Part of a small language model's weights: 8 heads of 32 (1 for keys and values), normalized queries and keys.
Each number is 128 + 32 x the weight over the matrix's rms, rounded and kept within 0 to 255. Layers, rows and columns count from 0.

# layer 8 attention query, 256x256, rms 0.0958, rows 5-9,37-41,69-73,101-105,132-137,164-169,196-201,228-233, columns 0-63
[[165  81 150 156 201 135 140 140  96 107 134  91 159 109 113 166 142 110 109 169 106 149 109 201 120 200 108 102 100  96 171 115 112  62 164 176  86 112 132 107 137 133 143  91  90  84 177 110 118 148 148 160 140 116 152 125 163  65 141 152 122 133  75 119]
 [160 157 143  96  89 158 117 125 131 236 131 134 143 129  83 163 198 150 125  92 142 140 115 115 169 106 103 120 133 157 122 139 128 148  70 131 165 119 154 139 151 144  97 212 139 100 144 193 137 116 153  95 137  67  58 227 142 111 173 147 178 124 203 135]
 [126 136  78 125 133  93  38 150 120 143 148 101 104 144 134 155 115 173 159 138 180 120 195 150 169 139 110 131 111  79 148 183 164 162  88  96 102 117 217  66 134 115 133  85 168 168 157 184 157  89 147 132 127  80 149 145 187 106 144  42 156 128 164  87]
 [123 198 164 129  97 129 146 181 142 154 107 168 149 185 116 121 108  97  98 102 124  62 143  91 173 115 125 141 176 142 153 136  77 118 140 120 140 138 155 103 131 156  81 176 195 100 125 177 157  95 170 174 145  55 181 180 113 147 132 158 148  80 143 167]
 [ 93 155  70 143  48  49  94 125  48 114  48 204  91 139 101 196 102 162  77 111  89 151  55  97 131 148 137 129 114 145 127 158 106 164 111  79  74 112 211 121 148 187 118 134 107  89 105 119 191 140 167 170 204  97 114 115 118 131 193  56 152 103 136 187]
 [154  98 175 150 117 156 151 195 148 154 116 131 131  69  84 134 137 123 124 180 165 138  33  86 129 146  89 134 149 131 197 138 113 106 148 204 116 110 110 122 143 125 125  87 109 109 121 111 122 138 165 145 170 150 143 177 140  63 102 165 116 101 151 114]
 [156 135 143 150 122 141 117 115 114 181 124  80 172 178  98 160 172 142  87 173 110 138 113 116 131 138 101 130 163 122 133 159 149 125  79 145 110 108 141 136 129 140  83 162 130 131 130 224 169 148 170  96  86 146 217 191 171 148 147 127 176  74 212 163]
 [119 124  78 117 142  78  52 128 135 152 160 124 120 155 143 150 154 207 131 129 170 140 163 134 112 138 102 129 155 116 145 189 145 112  79  87 140 101 178  62 170 130 144  93 106 101 138 138 156  90 149 142 120 120  83 200 169 150 132  67 139 121 129 138]
 [ 93 161 151 111  85 132  87 135 143 114 126 122 113  95 125 143 132 135 106 119  84 111 125 133 163 161 136 185 177 133 129 109 104 144 129 158 130 157 156 153 140 178 125 112 124  82 146 147 114  90 166 165 111  88 153 192  97 116 136 117  98  89 140 161]
 [144 185  64 104  21  94  76 106  76 108  81 133  44  72  98 151 100 151 124 142 112 112  95 115 122 108  95 140 101 125  95 174  71 200 162  63  81  84 149  94 133 182  71 128 148 130 148 137 163 138 150 169 195  73 133 136 158 127 152 101 177 103 130 141]
 [143 141 123 137 146  94 124 143 129 131 138 115 113  93  92 156 149 154 116 167  93 129 101 124 150 168 126  78 101 131 157  92  99 127 146 180 121  72 120  80 126 102 119  79 117 100 185 105  96 173 160 152 153 141 166 135 159  58 162 138 137 172  95 131]
 [ 78 161 118  84 103 143 137  95 143 187 158 134 134 156  96 118 174 139 112  94  89 141 100 136 167 128  87 162 177 145 108 182 163  86  92 133 166 105 145 125 148 136 107 169 158  84 123 212 153  99 141 107  67  98 129 206  82 145 159 144 141  98 192 143]
 [133 163 117 130 131  91  68 143 134 129 161  64  90 156 127 129 155 164 155  85 181 121 191 121  91 132  33 135 145 162 181 201 197 155 104 116 167 134 188 119 148 128 111 106 122 120 148 219 136  94 167 155  75 130 119 179 119 151 130  88 126 158 143 160]
 [ 89 179 145  93 123 162 135 152 145 146 129 102 142 158 111 129 139 144 126 128 147 122  96 128 151 129  93 139 158 101 162 113  89 156  70 122 131 126 136 138 146 157 103 128 189 103 155 122 138  90 104 121 163 103 119 189 119 118  96 149 110 127 111 112]
 [ 56 171 101 129  10  46 121 122 121 109  64 134 124 118 103 202  87 165 135 105  65 157 108 142 189 100 105 102 100 170 126 138  58 161 165 102  50 139 182 107 124 217 136 129 172 151 137 132 134 151 163 214 152  93 139 140  97 129 139 106 167  84 105 154]
 [135 104  82 117 154 149 140 167 156 170 144 132 154 147  87 109 111 110 132 193 136 127  59 136 113 126 127  57  94 142 159 123 135 156 124 176 121 100 109 205 126 142 114 114 104  56 130 176 132 130 119 120 149 119 126 115 176  63 126 123 104 131 154 135]
 [103 128 128  88 121 149 139  90 128 201 172 112 166 157  93 103 162 150 134 166 133 119 141 138 178 139  73 146 197 102  78 121 170  99 102 130 161 134 129 106 147 131 104 193 157 101 107 215 137 125 105 100  65 113 126 237 123 134 172 147 148  56 164 149]
 [ 78 130  83 177 128  95  21 109 133 127 159  93 122 104 130 191 140 160 150 103 165 209 132  99  72 111 130 147 129 113 150 200 171 150  59  56 125 108 155  50 143 112 179 128 105 158 162 157 160 116 158 103 105 108 135 135 118 142 161  96 163  87 161 127]
 [102 127 162 131 129 180 108 163 150 119 115 112 168 129  95 105 119 113 139 126 139 157 122 127 142 149 133 168 152  86 147 136 120 153 107  97 136 116 151 136 101 152 132 112  90  86 125 130 135  69 109 154 109  96 151 140 123 128 135 140  97 126 149 128]
 [ 94 202 106 186  24  18 113 113 118 122 130 118  99  97  68 231 145 120 106  65  67 168  99  87 110 133 143 154 132 186 127 116  67 148 128 141  64 151 180 112  99 205 125 149 187 181 119 109 143 155 236 198 153 132  92 169  63 166 122  87 144  60 127 165]
 [164  76  60  91  91 140 158  96 125 140 114 176  93 154 170 129  97  91  84 129  62 118 148 180 103 106 134 187 138 167 122 130 132 118  80  94 171 116 178 130 121 177 132 214 159 180 200 148 161 126  90  72 117 111  80 115 155 162 107 120 148  78  99 166]
 [104 127 136 141 151 112 145 126  95 127 117  85 130 136 119 144  93 114 123 177 133 106  68 142 148 153 104  80 148 145 158  84 115 106 152 162 148 104 120 142 115 144 118 110 100 104 110 116  57 184 121 136 149 169 167 157 199  56 117 129  44 173 126 150]
 [146 141 113 122 120 143 130 129 124 224 135 114 146 144  88 149 149 127 126  98  91 127 124 119 181 130 128 154 193 148 109 171 165 144  90 147 154 133 157 167 141 131 126 184 154 132 117 208 139 123 174 143 103 100 154 201 129 158 188 138 134  79 224 156]
 [149 148  88 124 165  94  76 123 121 114 137  92 107 181  97 104 169 126 188 101 193 115 170  92 123 129  85 153 139 122 156 149 223 123  80  79 169 105 158  85 185 119  86 127 128 148 155 188 129 106 176 148 137  76 117 138 184 167 149  60 170 120 143 167]
 [ 77 160 127  89  98 176 117 154 138 108 143  94 122 134  78 129 131 118 123 126 125 102 134 105 166 116 107 172 167 147 156 134 103 125 111  89 122 133 142 146 164 185 105  82 167 107 162 141 140  81  92 179 142  98 129 187  86 141 115  94 168 126  83 139]
 [ 73 138  46 137  22  65 118 107 133 146  84 141 132 108  88 191  98 159 147 108  68 148 143 145 182 142 131  88 118 154 109 165  86 170 117  90  96 121 208  81 137 211 152  74 142 106 129  98 178 106 177 160 196 102 139  75 128 143 178 104 198  94 109 159]
 [178 114 133 112  71 144 133  85  89 111  74 151 102 160 134 103  80 110 141 118  90 130 121  93  99 106 140 179 140 110 110 124 169 147  89  71 117 110 159 161 131 157  87 197 182 122 126 108 178 112 115 165 130  77  80 132 115  96 161 143 194  98 133 116]
 [132  91 143 118 180 132 137 202 124 137 123  91 139 101 123 163 112 140 108 190 123 112  67 179 138 163 122  81 107 135 190 127  93 163 165 152 103 114 102 126 141 103 132 101  83  84 156  87  94 161 136 151 145 158 170 145 153  43 127 155  94 139 136 112]
 [150 153  82 119 106 157 128 144 151 212 110 104 142 171 113 161 193 109 117  97 131 105 106 101 129 131  73 119 171 146 101 187 157 126  75  90 140  97 153 133 102 136 138 212 149 148 129 171 134 122 152  85  93  97  86 220 142 149 166 207 142 149 223  85]
 [117 155 101 132 117 112  40 156 151 156 167 165 146 114 134 126 144 159 113 143 162 124 171 149 120 185 115 109 125 119 157 201 135 165  71  78 143 129 173  68 121  97 159 129 129 138 193 178 155  81 133 150 133  92  86 158 155 171 172  37 126 128 156 139]
 [ 85 190 151  92 102 170 115 156 158 134 135 132 123 145  88 130  91  97 153 145 102  96  92 124 166 158 127 160 162 108 160 165  94 138  77  96 122 120 145 118  94 172  84 125 247 129  99 137  91  61 123 142 173  67 167 194 113 117  97 107 139 119 119 131]
 [112 227 100 136  60  81  93  78  78 126  51 189 123 116  68 172 106 130 132 141 119 122  87  79 149 146 119 110  68 153 111 149  89 209 112  89  26  96 188 126 128 167 113 105 151 120 106 108 196 155 187 198 152  89 140 114  89 131 157  60 190 126 158 155]
 [170  83  94 103  72 125 150 107 107  97 112 150 110 160 131 130 100  69 109 144 124 124 145 128  98 111 160 167 148 136 135 122 122 150  94 104 124 135 175 168 113 149 104 201 187 160 148 147 131 138 137 138 132 109 121 115 130 148 153 135 206 119 126 161]
 [112 101 135 101 149 117 165 181 170 140 116  84 142 140 133 155 152 137 115 201 106 120  85 181 136 132  87  89  87 141 150 162  96 131 184 157 124 126  95 153 106 123 110 109 107  95 133 105 127 179 153 107 152 166 135 164 161  20 126 182  68 136 101  93]
 [155 141 110 129  84 170 141 122 155 198 127 126 156 167  85 126 166 168 129 107 133 101 103  98 154 106  86 180 158 135 105 140 151 148  99  53 133 110 165 138 118 131 130 207 139 127 178 144 135 131 144  69  96 110  80 206 157 179 167 180 175 168 183 149]
 [120 137 104 148 140  93  59 159 147 145 160 149  84 142 154 129 141 137 132 141 206 143 172 137  94 107 106 147 160  96  94 202 155 190  80  75 180 134 147  87 131 102 120 104  98 154 168 211 154 109 160 161 127 117 111 177 168 138 182  67 124 124 184 128]
 [ 73 141 145  98  98 165 153 146 149 113 108 126 107 135  77 143 133  98 174 173  95  57 109 151 153 131 116 164 161 168 149 154 119 135 132 125  96 136 132 121  92 167  68  93 183  74 146 145 153  98 187 181 156  86 131 197  61 103 118 117 111  73 149 147]
 [131 154  50 131  36  72 120  96  85 108  50 167  59  97  90 158 140 110 120 172  84 108 103 114 152 114  98  84  92 161  81 171  67 176 168  62  28 105 191 108 117 198 132 115 163 124 124 136 175 173 146 203 173  68 130 127  81 139 176 106 206 127 151 105]
 [ 92  93  46  86  71 141 130 151 145 158  85 159 103 148 139 142  91 140 169 131 127  80 163 104  68 114 112 172 124 112  61 160 148 151  95  74 184 131 178 181 140 136 138 189 141 151 122  80 192 119  88  79 132  57 101 110 162 113 152 148 217 146 176  92]
 [ 90 149 148 131 153 128 140 175 130 170 173 124 179  89 120 144 148 134 135 196 142 124  56 153 149 134  97  75 138 120 155 116  99 146 141 112  93  98 165 165  87 127 126  87 114 113 111 128 129 182 112 108 141 137 186 151 175  55 115 151  60 174 112  93]
 [154 163 119 114 116 162 150 133 154 191 159  89 146 133  92 161 170 107 118 116 124 137 115 123 157 127  86 139 203 161 141 154 119 155 100  93 111 138 168 121 124 167 103 186 140 130 147 185 155 122 147  94 111 109 105 225 130 157 142 161 129 113 157 157]
 [118 148 129 160 150 100  39 144 134 124 128 111 111 195 134 139 146 147 147  90 166 119 140 131 100 137 114 109 111  75 127 163 208 170  95 106 171 112 183 146 160 118 114  66 116 123 175 192 157 112 148 151 138 131 170 169 157 119 170  88 116 140 155 164]
 [124 191 145  88  89 211 108 135  83 115  87 150 104  78 125 162  75  78 118 132 128  78 111 136 181 198 138 105 157 116  69 147 110 145 115 110  96 138 173 108 106 130  51 122 214 130 119 136 142  75 104 165 133  82 150 128 100 116 108 116 148 137 143 110]
 [ 97 151  80 132  74  85 121 111  61 126  71 155  88  51  99 143 135 188 104 147 102 142 122 117 191 147  92 123 116 157 119 139  48 173 164  78  44 126 184 104 154 157 187  88 153 161 137 124 172 121 170 180 178  94 145 127 130 137 164 119 163 135  94  86]]
# layer 8 attention key, 32x256, rms 0.0798, rows 4-8, columns 0-63
[[179 159 127 111 105 154  98  92  70 150  97 142 133 179 125 121 115 138 106 124 137  71 103  93 120 151 125 114 141  83  98 178 167 172 119  79 169 111 174 113 128 127  74 155 160 144 108 157 201 128 101  78 151  20 155 145 141 173 150 136 176 112 189 121]
 [124  62 174 174 114 169 138 168 119 135 168  99 192  81 123  98 109 112 150 250 123 151  86 113 120 182 149 157 140  96 170 136 148 125 137 123  99 127 101 141 109 130 105 107 106 115 117  98 136 168 115 114 127 141 112 158 162  86 125 151 107 121 140  60]
 [139 167  85 162 124 148 141 117 151 214 183  99 121 127  76 188 181 163 115 136 120 123 106 105 169 141 122 161 211 140 132 169 176 155  93  88 136 150 169 136 114 123 153 160 101 142 127 168 143 159  96  66 117 100 132 188 180 113 148 140 126 129 159 110]
 [ 97 128 137 136 130  83  49 119 170 155 125 125 124 178 131 161 144 182 113 131 181 133 173 114  74 142 118 113 115 101 180 161 176 156 103 119 154 132 157  89 160 159 154 109 108 129 136 177 164 125 131 114 100 100 130 194 134 135 147  74 146  82 159 132]
 [137 178 135  84 117 175 132  96 114 128 137 140 139 125 119 111  92 116 125 138 125  68 140 117 186 168 132 154 187  91  81 144 153 194 121 161 115 123 167 120 109 129  71 146 157 129 146 117  83 106 131 163 138  86 110 161 119 114 102 138 145 141 147  75]]